config.yaml
n_layer: 13
d_model: 256
activation: "xielu"
norm: "layernorm"
qk_norm: true
tie_embeddings: false
init_std_qkv: 0.0279
init_std_down: 0.00547
beta2: 0.98
lr_head: 0.0116
warmup_steps: 445
schedule: "cos"
final_lr_fraction: 0.03
Each number is 128 + 24 x the weight over its row's rms, rounded and kept within 0 to 255. Layers, rows and columns count from 0. The size above them is the row's rms in percent of the matrix's.

# layer 9 MLP down (transposed), 1024x256, rms 0.0374, rows 982-1008, columns 0-127
size [ 95 105  99  99  95  92 101  93  95  94  97  90 103 104  93  92 100 105 104  90  93  92  87  92 103 102  97]
[[132 146 116 134 121 116 108 130 152 128  92 146 146 120 140 139 120 118 132 118 124 124 118 107 119 144  92 146 151  73 125 146 155 109  86 148 141 153 103 164 165  80 187 145 136  90 147 168 131  88 126 126 154 113 152  76 122 114 126 131 133 127 128 136 133 109 122 135 124 136 111  68 138  88 125  75 137 123 158 117 134 143 125 111 125  85 140 144 149 135  94  88 154 133  92 100 113 133 109 120 127 117 120 137 145 116  94 121 174 111 131 134 143 117 120 160 141 126 125 138 107 109 108 123 149 139  90 109]
 [174 100 142 116 113 117  66 104 138 128 150  93  98 126 137 161 114 129 180 155  97 108 134 119 145 131 133 128 116 132 159 123 159 110 109 126 158 165 141  97 146 129  84 138 150 112 128 134 102 115 134 161  93 105 128 143 111  92 173 144 126 127 103 126  80 132 127 171 142 141 124 149 130 146 141  88  98 112 159  88 139 146 149 133 123 162 107 121 133 115 131 152  86 133  76 154  67 117 121 126 142 107 112 155 121 159 141 156  88 147 141 137 142 122  99 137 139 154  90 120 121 110  99 123 149 127 114 125]
 [153 125 109 163 170 138 108 136 147 112 184 122 167 140 148 148 173 145 128 105 103 128 131 165 141 146 149 167 116 156 127 138  99  96 124 144 129  99 115 163 160 122 129 157 121  86 117 109 158 141 159 152  78 127 119 134 154  94 119 128 106 156 123 120 126 109 166  92 144 131 134 111 117 102  70 140 142  90 114 128 157 145 154  99 141  85  94 134 123  99 106 138 137 124 154  71 134 144 101 107 112 119 141 148 162 141 127 131 143 129 146 125 113 126 118 114 139 146 131 164 113 114 100 116 153 149  61 110]
 [103 136 129 138 131 141 140 142 118 139  95 147 113 121  95 141  97 114  97 136 128 140 143 104 136  82 141 123 121 206 149 176 163 154 120 104 142 131 156 147 117 145 172 143 144 128 110  79  97  76 131 114 135 141 158 127 161  72 105 131 109 124 100 126 137 115 117 112 145 131 138 171  93 170 125 112 139 159 120 118 131 127 131 136 107 105 104  67 123 126 132  99 132 164 145 142 143 161 130 153 100 109 127 140 150  80 113 119 186 125 101 129 146 116 149 151 113 105 130 145  89 150 120 186 128  89 113 174]
 [147 137 180 133  89  60 142 138 121  79 156 117 103 168 166 150 147 103 150 128 122 111 120 127 153 138 126 149 154 135 118 149 108 136 163 118 105  94 181 130 131 114 143 137 154 131 128 146 142 114 149 132 169 131 136 130 118 115 131 118 120 170 129 132 161 166 144 129 142 169  84 128 158 111 104  96 141 125 107 106 151 140 129 160 113 242 154 146 114 143 111 122 117 123 148 119 112 188 107 161 108 119 123 154 129 171 178 116 129  98 124 137  97 117  91  92 141 132 114 132 111 128 162 143 114 141 114 115]
 [108 136 168 187 109 136 118 163 117 176 111 114 145 116 119 115 124 149 149  91 149 132  91 105 108 148 148 109 128 114  84 108 117 108 108 167 118 112  99  99 126 104 114 161 121 113 115 153 140 145 146 127 108 148 124 164  76 107  53 121 114 122 137 164  89 126  94 116 136 104 127 104 146 124  86 108 125 100 109 105 162 185 148 112 157 132  88 140 138 122 151 114 151 142 125 159 137  94 107 149 125 137 120 136 172 141 153 101 142 150 151 118 130 164 144 105 153 170 120 115  89 132 132  78 123 101  94 154]
 [122 105 146 132 116 140 112  90 121 121  70  84 140  84 167 151 149 118 102 126 125 120 153 104 111 113 128 129 143 159 131 140 104 151 148 149 132 139 119 138 122 137 130 162 136 138 135 141 140  94 120 130 159 105 133 121 169 137 121 105 140  40 138 149 134 156 135 137 141  96 115  97 101  93 170 108 128 121 115 130 120  99 108 151 119  92 178 125 131 144 167  90 150 154 119 153 125 135 153 129 125  91 136 116 150 187  96 120  93  77 144  75 132 146 175 130 174 131 114 133 115 126 130 141 119 115 134 102]
 [137 144 101 136 155 118  82 100 110 169 141 110  87 111 150 106 123 158 125 112  98 150 157 150 136 127  84 143  84 135 119 117 127 137 121 107 110 150 138 122  94 151  81 118 157 140 120 127 105 100 121 143 147 152 154 146  58 156 125 140 138  89 148 123 145 146 110  99 179 123 115 121 102 148 136 164 148 151 171 169 137 112 137 123 131  33 153 131 156 153 146 137 149 110 165 148 131 114  75 161 131 144 159 138 122  94 120 161 138 161 130 140 115 139 104 117 181 149  78 132 116 113  97 183  94 110 145 111]
 [133 183 127 147 119 125 114 138 141 118 117 113 148 131  94 102 123 116 136 131 106 150 143 136 146 106 123 148 123 114 114 139 125 151  78 129 134 126 152  73 113 138  93  93 131 137 105 111 138 111 149 184 124 152 134 134 127 111 126 136 121 100 131 170 110 112 113 207 170  97 109 116 120 114 148 131 162 107 133 157 172 145 152 117  90 178 129 105 122 126  69 107 132 145  95 175 140 112 152 125 108 153 166 101 128  92 112  90 126 118 162 124 123 138 180 138 135 128 120 117 123 118 138 129 147 125 113 166]
 [126 120 116 146 142 137 152 120 160 120 159 138 157 108 124 199 126 136 149 172 171  71 116  95 136 124 122 139 117 155 163  94 133 175 121 152 152 154  85 139 121 144 122  91 146 102 122 132 114 145 131  92 112 148 126 188 116 169 116 106 138 144 140 111 140  99 153 138 104 122  57 129 127 175 133  99 172 124 137 143  97 135 162 150 156 104 130 127 133 116 103 159 119 147 113 146 149 179 160 128 160 144 106 102 122 146 121  97 101 102 131 157 141 118 110 123 130 148 148 136 130 147 125 120 153 125 102  74]
 [133 129 137  98 143 154 129 111 108 151 151 136  99 131  95 150 129 128 116 182 142 137 131  91 111 128 181 127 136  95 143 131  97 120 120 195 135 157 136 141 128 122 132 135  86 135 121 107 107 111 115 123 109 143 148 156 138 115 139 131 166 134  97 126 132 147 145 128 182 169 134 101 123 167 113 136 163  88 135 153 100 154 136 176 119  78 152 139 101 119 173 122 125 139  96 106  99 123  80 117  83  81  97 130 165 138 167 165 126  82 141 112  96 138 128 151 140 140 105  95 145 121 126 114 118 146 131 119]
 [143 134 115 120  97 123 140  89  95 110 178 135 140 145  92 101 128 110 115  78 129 128  94  91 127 159 107 124 118 124 103 107  67 136 128 125 135 129 109 126 131 154 146 112 133 102 156 118 115 141 147 140  95 125 154 129 152 100  96 118 162 148 118 151  86 142 124 140 114 150 127 141 136 180 120 137 149 145 134 125  94 176 141 157 132  68  70 121 145 117 128 156  95 162 127 104 113 136 115 128 175 140 138 103 121 154 121 153 145 163 162  98  98 131  83 135 134 115 106 121 125 108 143 133 125 128  91 181]
 [ 95  91 180 111 103  93 106 159  80 123 128 150 111 138 114 141 128  89 127 160 107  84 120 129 159  96 118 162 185 126 117 101 160 121  84 133 102 163 116 113 139 111 147 114 161 105 114 165 136 207 125 147 130 140 107  83 135 144 135  95 152 109 118  91 142  74 137 126 137 137  53 169  94 130 114 161  91  88 109 140 120 114 104 141 107 165 150 160 138 134  91 109 129 135 138 171 137 150 148 129 102 138 145 139 104 142 132 134 136  94 129 120 147 132 125 119 156 147 137 134 132 127 125  91 167 124 109 141]
 [130 104 154 128 141 116 112 124 120 184  80 126 122 145 122 153 105 131 120 155 113 115 149 104 106 146  92  86  82 201  77 143 130 115 131 148 164 164 131  73 122 104 159 131  97 103 108 146 151 152 168 133 128 111 124 157 197 112  95 103 125 161 122 134 124  91 124 106 131 103 131 123  94  97 163 110 112 114 115 131 119 113 135 116 137 184 135 152 113 136 124 115 145 104 116 137 113 138 128 118 128 148 138 136 160 132  73 119 152 144 132 124 139 128 152 106  94 133  97 165 133 131 162 182 123 116 153 132]
 [114  70 136 144 178  83 150 102  81 144  78  94 129 134 149 151 148 122 163 103  99 156 113 143 101 125 143 130 136 126 108 120  90 123 106 118  89  78 111 147 112 145 130 120 129 122 144 144 152 138 128  89 139 116  81  97  93 133 135 109 133 106 155 106 134 135  97 126 161 142 111 151 131 176 146 129 121 116 153 148 128  93 122 144 142  31  75 184 107 125 123 131 117  85 153 150 181 132 123 139  88 120 130 165 111 135 150 132 159 137 135 111 132 126 176 139 127 113 122 167 129 115 108 151 131 133 113 113]
 [ 95 131  98  96  99 133 101 198 110 149 127 116 102  72 117  89  99 130 107 165 129  99 151 170 136 113 127 116 119 144 168 141 133 117 137 136 141 115 189 177 129 172 132 145 156 157 127 133 179  75 133 147 134 109 131 107 168 179 115 104 142 135 132 147 144 118 118 118 163 137 111 148 115 135 128 119 119 135 165 157 103 140 177 111 124  54 156  86 129 136 128 133 137 121 102 153 145 114 112 120 121 126 120 103 104  97 127 129 123  67 138 132 132 148 112 165 120 128 144 115 120 146 122 140 150 117 116 133]
 [142 133 136 137 156 135 163 144 113 117 141 118 128 148 103 129 158 173 130 155  78 140 127 155 121 158 132 116 145 124 134 151 160 106 133 114 153 162 144 113  94 155 149 120 110 128 130 117 150 114 117 123 184 109 132  75 136 131 123 141 117 127 148 136 152  80 135  99 111 171 131 140  92 136 145 146 139 103 107 168 120 138 154 106 115 145 120 132 129 132  97 154 159 115 134 120 126  98 171 158 110 146 129 155  97 143  91 138 146 155  88 163 127 156 128 157 122  94 127 179 109 137 109 114 152  89  76  93]
 [133 135 126 114 168  71 112 122 119 143 109 168 155  95 175 148 100  73 130 129 123 124 149 111 149 130 149 181 118 121 112  95 122 103 153 123 186 138 114 107 105 128 105 163 139 127  51 130  98 108 123 144  84  91 142 131 175 103 157 135 164 109 169 146 142 145 134  89 165 132 100 151 121 162 145 123 123  94 136 183 150 100 125 146 165 112 156 124 124 104  99 133 124 109  74 130 165 140 144  95  82 140  83 141 148 112 126 137 134 141 137 128 145 135  99  98 132 140 128 169 132 175 125 107  80 129 127 149]
 [124  88 128 154 154  67 114 129 124 105 129 106 146 123 129 119 135 161 111 160 127 183 157 107 127  96  93 138 115 154 136 116 109 141 130 109 116 121 114 175 144 132 109 154 151 126 122 133 127 129 129 115 140 151 149 120 123 137 156 128 150 127 102  76 109 167 161 141 122 119 130 124  68 123 131 134 132 122 140  87 152  86 136 112 152 176 165 133 160 134  80 131 137 188 156 146 158 117 143 120 167 155 122 138 109 113 127 135 120 128  97 139 115 147  68 135 153 147 154 129  98 130 125 162 139 155 139  96]
 [181 147 143 185 170 139 107 107 111 128 162 106 189 181 154 126 131  87 138 108 134 144 130 168 107 131  92  91 157 121  95 105 126 125 110 173 159 103 145 144 126 126 124 107 103 133  65 125 154 123 136 155 113 110  90 129  69 129 122 112 135 132 129 137 131 157 157 120 138 153  92 152 102 139 108 168 112  97 122 145 162 122 133  95 114  91  57  94 160 134 104 102  90  59 102 124 136 147  99 106 137 147 126 129 129 150 124 180 124 132 154 108 117 119 160 125 148 118 169 117 134 135 135 138  97 109  88 128]
 [107  98 129 128 119 149 126  59 113 139 121 135 117 131 126 126  84  98  82 152 123 121 130 133 143 126 155 120 107 141 123 154 122 110 113 101  88 134 101 125 139 120 183 135 105 152 156 125 140 127 144 123 179 143 109 153 126  83 102 141 141 144 136 176 140 167 141 113 128 117 104 118 152 119 138 144 142 134 108 118 108 109 111 139 156  70  90 123 129 162 104 161 147 127  92 133 146 162 186 125 146  90 144 146 114 107 168 128 162 116 124 111 125 154 145 121 105 144 119 156 142 140 120 144 136 134 153 111]
 [153 147  79 139 115 121 179  86 145 111 144 131 164 146 111 134 126 157 116 137 111  99 100 157 156 135 104 174 128 162  90 128 128 148 145 181 107 114  75 114 129 121  82  77 105 125 111 122 123 168 116 125 198 123 162 124 122 153 135 125 144  84 148 135 128 171 169 170 106 118 147 138 129 122 137 135 138 119 135 167 151 116 118 147 116  69  91 111 112 134 112  76 138 160  90 122 115  98 138 141 103 118 104 143 143 121 132 148 141  97 114 155 141 123 139 132 126 127 101 109 102 106 107 132 113 157  95 108]
 [147 103 146 158 162 131 139 132 130 168 177  77 196  94 152 158 145 142 157 100  94 138 115 185 141 155  84 160 135  83 120 164 135 108  97 191 133 112 150 133 104 117 153 111 106 117 138 121  89  96  99 132 130 144 154 124 167 148 127 104 125 124 125 143 104  85 150 115 125 147  99 119 152 124 128 126 114 127 159 152 101 117 148 145 156  54 110 165 140 153 149  85 118 164 117 145 130  92 102 159 101  95 118 130 111 121 111 126 106 149 150 113 143 166 156 104 142 132 128 141 133 122 111 141 140 129 170 158]
 [100 147  94 128 127  92 118 133 122 102 114 136 123 120 140 152 158  88 109 146  89 175 144 145 136  85 128  72 110  78 147 123 121 111  86 126 139 104 138 118 150 184 109 134 148 159 135 155 127 147 158  94 102 124  93 132 120 152 152  79 143 130 110 111  82 111 111 147 148 161 122 128 168 125 104 126 142 101 126 123 142 123 118 113 118  96 111 144 140 153 135 133 173 159 142 123 114 118 129 128 154 116 169 127 158 158 117 158 140  99 133 102 131 122 105 140 105 142 126 108 182 131  88 154 139 141 143 167]
 [129 171 116 129 165 134 124 124 148 114 118 123  98 133 135 101 155  81 144  91 131 141 130 115 124 151 139 149 131 137 126 150 133 135 111 171  87  84 120 116 147 141 120 107 127 196 101 182 129 128 146 153  87 125 115 131 131 150 159 112 157 108 127 153 128 125 137 142 102 141 135 103 125 133 151 150 127 141 112 120 116 142  78 127 149 134 112 144 109 146 122 152 197 130 187 138 144 176  91 144 152  86  94 177 152 133 144  95 139 127 124 101 169 104  87 121 189  63 164 167 142 120 134 126 115 155 119 111]
 [103 107 120 133 122 130 144  90 140 129 135 132 125 131  69 137 110 122 156 148 121 146  95  97 127 193 136  83 125 131 143 132 129 121 209  94 123 106 128 125 115  88  94 109 168 154 143 112 120 164 126 109 132 129 140 123 114 129 155 128 112 110 120 110 103 149 116  95 119 151 129 169 120 217 115 118 123 117  98 106 125 109 100 141 154  72  86 114 148  91 131 135 106 132 136  91 103  94 123 121 110 114 161 102 145 179 134 143 139 116  74 138 130 109 131 143 127 115 142 111 133 157 126 109 117 183 154 125]
 [128  97 116 128 143 120 111 117 158 130 125 119  97 115 163 155 165  87 135 106 136 136 144 136 124 145 107 144 161 143 160 125 122 131 144 148 115 145 122 142 143 136 142  78  79 117 131 106 144 114 124 134  77  85 205 146 163 130 143 141 129 131  87 106 135 136 151  86 136 135 134  97 161 130  92 119 136 103 110 146 138 137  83 139 115 149 155 116  83  92 133 158 138 110 175 196 150 123 131 119 108 149 122 163 132 123 141 151 101 146 141 140 124 136 115 124 143  91 101 136 116 139  96 108 141 144 129  80]]
# layer 9 MLP up, 1024x256, rms 0.0455, rows 983-1009, columns 0-127
size [111  94 110  92  88 107 103 102  92  95  98 104 103  91  89  97 106 101  89  98  96  89  94 104  95  98 101]
[[ 80 140 153 146  97 133 129 141 146 101 126 144 126 141 112  90 133 124  76 149 103 105 165  88 112 124 120 117 135 128 105 127 171 141 132 145 151 144 133 163 140 137  71 115 157 111 160 106 100  96 142 112 124 119 141 128 171 154 120 145  89 161  94 119 174 121 164 101 148 138  99  96 167  85 105 171 147 161 129 116 104  91 120 184 109 135 145 104 148 128 177 137 156 131 164 135 139  94 108 106 134 155 144 127 160 111 100 152 138  61 134 109 144 143  85 142 113 146 144  89  87 139 130 102 171 166 184 115]
 [115 155 144 133 122 141  83 142 103 102  91 138 120 118 139 117 136  98 162 161 135 139 124 126  98  93 142  75  86 156 153 118  94 150 146 157 144 189 128 116 140 117 132 137 154  97 108 162 145 131 107  78 134 126 132 137  93 122 135 189  99 147 104 194 164 141 113 143 115 139 149  96 109 111 144 112  94  95 110 113 149 111 122 151  94 142 103  93 153 148 146 158 133 119 148 158  80 128 157 153  90 102 119 143 114 100 155 119  78 154 122 146 123 159 127  85 147 126 138 133 167 158 158  88 167 110 130 101]
 [109 145 135 108 165 111 156 154 113 178 138 130 136 101 107 105 119 100 121 129 134 147 157 135 168 106 134 118 123 171 126 164 129 131 135 127 142 158 117 144 148 122 116  97 161 152 161  83 130 109 103 140 135 115  79 125 166 143 166 110  85  90 116 158 149  81 136 157  91 138 144 179  90 159 125 113 113 131 151 175 100  94 136 160  90 121 134 110  93  98 146  79 109 119 148 163 101 138 116 127 111 132 125  89  73  97 136 141 126 132  84 116 126 107 128 155 102 129 158  86 123 152 149 130 151 109 169 122]
 [ 91  94 149 171 119 147 134 120 131 156 121 132 102 155  88  78 117 125 145 113 117 134 156 119 108 116 176  96 139 147 163 126 201 102 135 101 111 133 116 151 134 136 138 134 121 138 121 107 140 138 114 157 123  85 155 104 102 116 121 159 130 182 152 104 133 118 119 126 123 131 109 111 158 121 183 132 131 130 122 135 106  92 102 148 137 165 139 132 127 151  96 141 106  96 128 112 131 135  89 108  86  99 140 124 145 105 122 159 155 114 103 119 116 166  79 117  92 168 111 131 130 115 126  96 143 133 120 142]
 [133 109 102 158 123 139 129 134 129 142 137 113 136  92 107 147 154 130  97 148 146 153 166 123 155 124 121 139 139 127  97 107 115 114 132 125 163 147 127 147 111 122 101 106 125 122 154 129 131 143 133 157 133  95  82  96 168 179 108 126 146 118 120 135 182 140  81  97 131 147  96 101 148 116 136  75  98 120 115 142 111 141 137 130 102 139 116  93 105 119 102 135 157 144 107 163  71 174 154 111 141 122 132 133 113 121 112 129 128  90 113 155 126 123 135 145 161 124 135 133 139 130 102 100 170 137 160 108]
 [ 90 158 105 158 117 118 170 165 108 111 140 130 147 109 167 144 156  96 102 171 114 145 122 124 142 111 105 134  90 102 117 136 105 143 158 141 135 156 162 113 168 135 143 133 120 148 140 146 176 114  65  82 135 146 158 121 146 104 135 142 161 105 143 104 156  96 131 131 125 101 162 131 153 121 115 155 117 142 133 155 127 151 121 118 105 111 143 126 152 125 143 167 135 146 135 115 140 114 127  61 122 103 170 135 127 111 112 154 166 112  55 137  96 142 139 156 141 160 104 111 127 169 164 127 117 115 104 103]
 [125 151 137 155 111 157 146 100 118  96 124 157 123 125 160  81 132 138  88 115 168 163 134 149  98  86 158 105 144 116 127 110 154 120 152 103 106 171 111 154 123 128 105 175  95 132 123  99 125 139 126  77 154  69  88 128 171 157 113 129 146 134 105 121 169 131 148 161 130 104 118  98 110 132 144 116 123 127 125 130 118 129 129 111 129 116 164 137 181 118 147 129 126 130 156 139  90 122 127 108 161 101 104 110 107 125 101 140 129  89 101 146 131 103 138 172 120 122 166 105 113  90  97 143 176 131 106 140]
 [130 100 157 105 145  95 142 147 146 136 113 111 108 103 135 129 111  69  84 148 139  78 111 119 115 137 136 137 128 163 119 131 105 126 140 165 158 110 123 129 138  79 153 144  90 101 111  88 133 145 102 131 120 127 146 162 140 152 113 202 102 168 127 193 128 134 102 157 117 122 161 126 168 158 122 163 138 124 123 142  93 132 122 174 120 133 168 144 155 113 141 142 127  96 147 115  96 131 112 143 116  99  73 128 157 141 161 116  86 175 132 109 131 168 148  88 147 136 162  77  98 106 117 172 124  89 109  95]
 [130 127 137  84  54 108 130 154 158  98 122 171  90 131 176 129  98 128 128 141 163 122  97 139 132 120 137  68 160 116 122 180 132  81 170 138 136 107 154 171  94 124 140 134 187 148 113 101 139 158 135 150 123 137 155 135 116 135 113  96 141 102 125 116 138 129 114 113 101 144 179 149  87 163 117 123 113 114  95 137 118 125 120 121 105 113  98 112  99 169  93 134 159 142 178 141 154 138 101 155 158 136  88 135 110 179 133 117 110 126  88 129 124 108 127 127 113 172 132 126 117 142 161 105 119 108 145 120]
 [140 125 141 136 107 106 143 116 108 142 109 156 185  95 109 114  54 148 148 126 109 126 118 120 140 119 100  88 111 124 125 100 118  93 147 123 134 121 153 133 162 107  66 137 174  74 142 144 141 112 109 113 124 124 149 118 115 166  88 149  91 116 126 147  96 121 185 136 108  88 131 146  90 116 155 118 130  97 126 105 105 109 111 124 158 113 124 117 136 140  78 108 126 116 127 129 116 137 117 160 124 108 165 127 147 145 147 126 100 126 136 162 157 154 119 142 163 170 128 103 112 155  92 122 107 146 107 109]
 [104  96 118 106 125 127 126 170 119 135 145 145 139 131 108 100 145 131 137 149 122  66 148 122 134 127 146 113 136 141 131 126 174 176 130 160 122 118 142 157 110  87 113 114 118 143 127 151 128  73 102 136 119 159 164 124 165 189 142 117 138  84 138 125 159  98 158 185 121 149 142  90 110 116 108 133 106 130 137 123 105 124 147 136 139 134 133 118 115 139 113 180 185 139 130 146 105 185 119 142 114 114 101 119 114 135 115 116  69 131 119 145 132 139 129  98 160 171  91  81 122 100 110 132 122 180 168 117]
 [116 143  93 115 151 117 130 137 128 114  87 158 102 148 119 116 122 132 108  89 112 131 134 112  92 108 157 101 126  54 100 138 136 123 103 147 100 133  80 141 117 124 123 177 118 109 117  95 131 107 154 134 116 117 129 109 107 101 125 132 130 131 137 140 105 143 117 114 151 144  88 182 141 118 142  89 144 121 154 158 147 115  97 149  92 164 143 163 106 162  95 129 143 129 141 112 123 159 102 109 124 106 133 139  93 189 120 144 142 141 103 118 125 101 149 137 104 145 155 109 115 107 188 123 139 118 130 120]
 [130 146 153 105 149  37 114 140 163 129 158 115 100 106 139 107 119 105  95 117 168 110 168  94 104 120 113  97 160 151 112 138 109 111 128 139 118 128 135 145 169 133 123  87 114 146 141 117 117 134 166 115 126  68 108 131 135 132 119 141 152 152 124 185 130 138 118  78 126 135 132 134 112 123 142 165 119 120 131 142 116 100 112 110  90 152 127 105 122 109 160 169 113 125 119 158 176 169 104 129 155 117 114 115 142 141 156 156  83  92 116 134 137 155 155 139 131 129 116 145 104  93 186 150 160 116  92 153]
 [135 105 158 110  86 125 135 161 131 119 170 145 131 151  97 128 113 165 107 159 143 103 116 133 143 140 133 108 113 153 116 154  94  73 160  96  87 130 154  82 173 106 147 114 202 120 150 143 127 105 112 178 124 135  72 116 109 131 105 126  95 122 107 183 133 134  99 105 149 139 113 139 129 102 100 162 150 133 101 130 138 133 160  98  86 117 182 102 125  96 146  88 153 129 101 108 113 135 139 108 104 141 143 107  78 111  80 126 135 140 129 176 123 146 129 137 140 154 137 147  82 162 122 114 121 125 135 109]
 [161 102 141 133 134 132 133 116 150  62 152 108 151 106  79 182 123 155 127 164 154 163  80  75  90 148 158 136 118 100 121 127 161 107 112 170  98  94 102 141 115  82 114 129 113 102 121 123 127 117 107 108  92 125 150 148 144 150 114 142 119 185 199 157 111 141 112 155 154 160  79 129 117 136 112 135 110 131 107 118 151 133  86 145 134 180 103 133 125 143 126 126 112 157 135 126 101 125 113 129 127 108 112 184 111 168  98 135 121 114 136 137 124 121 146  96 139 125 115 148 105 110 139  94 115 142 141 111]
 [ 98 145 157 118  73 111 143 127 115 158 143 124 111 122 148  59 137 144 122 147 117 166 155 105 142 141 114 104 124 104 189  81 150 145 144 121 132 115 127 155 122 142 132 138 104 155 128 147 127 157 132 151 134 142 109 107 182  71 110 118 142 116  88 139 136 111 161 124 110 139 119 118 135 159 157 132 128 108 115 145 105 115 111 137 124 140 121 115 162 167  98 143 128 112 123 122 141 124 117 135 122 139 103 115 119 152 123  99 110  65 108 147  99 105 111 100 113 117 163 128 125 137 198  67 124  83 125 116]
 [126 124 104 140 127 110 149 152 133 124 197  95 126 124 167 134  95 131 110 129 148 118 144 103 119 119 135 125  85 141 144 126 127 106 159 152 132 123 152 144 199 134  80 141 125 131 110 146 141 130 193 139 142 165 139 122 114 113 101 144 151  95 160  52 119 138 143 164  95 114 117  99 129 127 157 153 148 118 152 105 131 101 149 126 146 149 120 109 137 133  82  96 149 153 153 142 126 108 112 115 105 136 122 119 128 177 166 113 152 141 144 115 129 109 117 129 143 105 115  91 116 113 121 121 134 125 132 115]
 [100 114 130 110  87  94 155 129  83 143 134 115  95  78  92 116  87 106 117 132 147 114 109  96 146 115  68 133 115  96 142 131  99 152 114 127 117 105 168 117 203 132 123 112 120 112 135 157 165  64 143 110 112 134 177 134 197 113  97 156  95 145 136 137 117 112 148  91 115 139 111 169 125  79 146 137 141  99 114 133 141 121 188 129 109 169 111 150 115 150 133 134 111 156 167 137 141 141 121 120 128  81 142 138 112 136 141 104 127 141 141 189 147 120  89 118 103  93 102 161 119 111 129 141 122 109 143 108]
 [164 129 155 127 127 137 182 135 155  86 104 155 120 109 105 166 115 164 114 122 124 139  78 150  94 145 102 110  88 147 133 117 149 153 104 143  69 157 120 136 140 126 129 162 119 133 192 139 131 135 121 138 115 126 117 124 140  69 143 123 129 161 131 116 155  90 147 113 149  77 162 135 144 113 163  73 117 109 164 137 144 141 110 161  76 141 113 126 139 110 143 154 136 185 117 125 122 118 136 100 112  94 130 147 136 121 142  85  97 122  93 116 146 130 109 113 137 147 141 125 146 133 116 146 148 123 120 130]
 [154 119 144 132 107 127 125 134  99 114 140 155 152 130 109 157 119 174 131 121 101 134 160 108 150 110 136 133  97 133  79 127 127 147 154 119 151 146 102  99 163 112 149 142 116  94 149 124 109 148 115  99 128 137  94 130 136 115 104 107 137  87 136 149 119  98 135 122 130 115 140 110 108  76 154 131  95 171 135 156 137 111 108 114 101 120 166 134 128 153 118 159 114 109 103 146 111 152 129 146 130 135 162 129 135 128 136 120 110 123 118 137 111 156  85 109 164 158 151 102 115 118 113 156 140 121 109 120]
 [108  90 114  91 102 124 116 117 151  95 118 141 144 104 122 115 119 140 130 153 108 108 124 115 106 166 147 122  98 157 120  99 142 103 124 163 141 146 148 115 161 152 161 147 157 129 107 143 104 124 119 147 124 155 134 131 157 126 108 162 107 119 120 102 171  87  84 116 112 118 138 129 108 140 117 151 124 156 126 193 146  94 116 174  97 119 111 153 154 122 117 178 100 132 146 151 126 179 132 167 152 149 142 120 108 139 158 115 154 152 138 132 126 108 163 103 130 147 129 104 121 136 178 177 145 146 142 123]
 [126 110 107  73 145 102 107 129  88  98  96 147 156 137  70 163 128 124 138 161 119 148 138 161 112 122 130  81 120 149 134 118 112 136 120  86  97 154 131 139 122 137 111 158 120  77 147 117 137 153 164 134 122 134 135 122 115 137 152 114 120  77 142 146 185 116  91 105 139 157  90 153 140 191 167 120 115 135 137 119 136 158 116 126 140 118 144 113 141 126 105 136 147  93 146 164 123 139 143  92 143 114 121 139 136 165 161  92 129 125 101 141  76 117 144 139 164 145 122 128 119 139 109 136 123  94  81 127]
 [ 92 125 148  99 124 103 144 129 127  95 124 121 120 131  97 126  92 146  76 132 131 128 148 133  95  91 130 110 121 141 133 140 186 120 119 109  83 148 164 104 121 101 147 145 176 109 174 111 136 187 115 129 102 151 136 109 163 107 103 111  83 156  91 130 111 104 150 180 128 138 133  79 107 149 131 163 157  97 100 118 121 167 130 165 129 116 166 112 159  97 111 132 130 159 148 139 157 109 101 116 121 145 147 101 142 148 110 174 141 123 117 131 165 110  84 135 137 133 116  97 142 153 118 152 140 156 149 123]
 [ 76 128 132 120 124 123 118 109  75 129 129 131  90 111 198 143 101 162 129 122 150 141 107 113 131 112 159 158 147 143 111  94 154 109 128 119 122 152 132 113 180 107 132 107 190 164 137  80 158 152 129 116 122 158 103 123 127 128 156 123 132 126 115 115 111 118 157 103 117 102 164 135 134 139 110 181 165 112 107 151 119 118 124 125 158 134 158 132 100 134 114 139 117  90 151 107 107 158 120 114 171 149 111 133 100 154 119 202  79 114  67 157 107 103  86 141 125 166 127 119  69 111 129 110 129 133 124 108]
 [125 136 102  83 118 104 140  97 144  89 130 144  71 133 118 110 104 134 115 112 105 115 115 108 135 136 152 121 127 125 158  87 113 131 118 157 148 136 128 151 138 116 126 160  81 132 132 115 142 140 125 139 153 135 119 173  88 161 131 160 102  90 148 160 161 118 150 110 126  96  89 133 110 129 163 121 122 159 130 117 130 109 135 110 118 131 142 108 105 139 130 159 158 137 137 113 118 137 133 141 138  74 120 183 107 127 145  85 100 132 147 153 129 139  96 131 124 144 152  98  76 187 179 127 160 129 156 116]
 [117 104 109 136 123 124 177  97 109 138 151  93 148 128 139 137 132  95 100 142 132 123 164 115 159 159 160 112 101  77 156 161 126 119  99 133 187 123 151 156  72 121 134 175 161 130 157 136 119 120 146 128 145 143  88 147 100 123  91 129 117 117 180 136 144 132 115  98 131 127 104 138 138 122 129 110  91 115 124 168 120 109  92 152 165 123 138 110 159 172 117 152 129 134 120 119 136 134  87 115  99 135 152 161 135 164 148 108  93 106 112 122 160 141 158  94 125 158 145 139 137 138 108 143 165  94 120 104]
 [152 123  93  88 103 145 130 104 125 140  96 119 138 146 148 104  95  99 111 138 159 106 118 114 131  93 124 123 119 120 178 131 112 127 127 139  68 118 136 122 178 135 113 163 115 102 124 105 104 132 109 103 132  60 129 159 156 154  75 136  92 103 122 124 136 137 129 109 131 160 129 139  72 134 139 103 111 125 139 149 174  90 137 101 123 137 142 179 163 110 120 154  95 136 120 142 130 147 119 120 129 131 133  97 128 114 141 154 127 108 135 165 131 162 160 131  71 128 119 110  71 106 158 161 139 134 135  87]]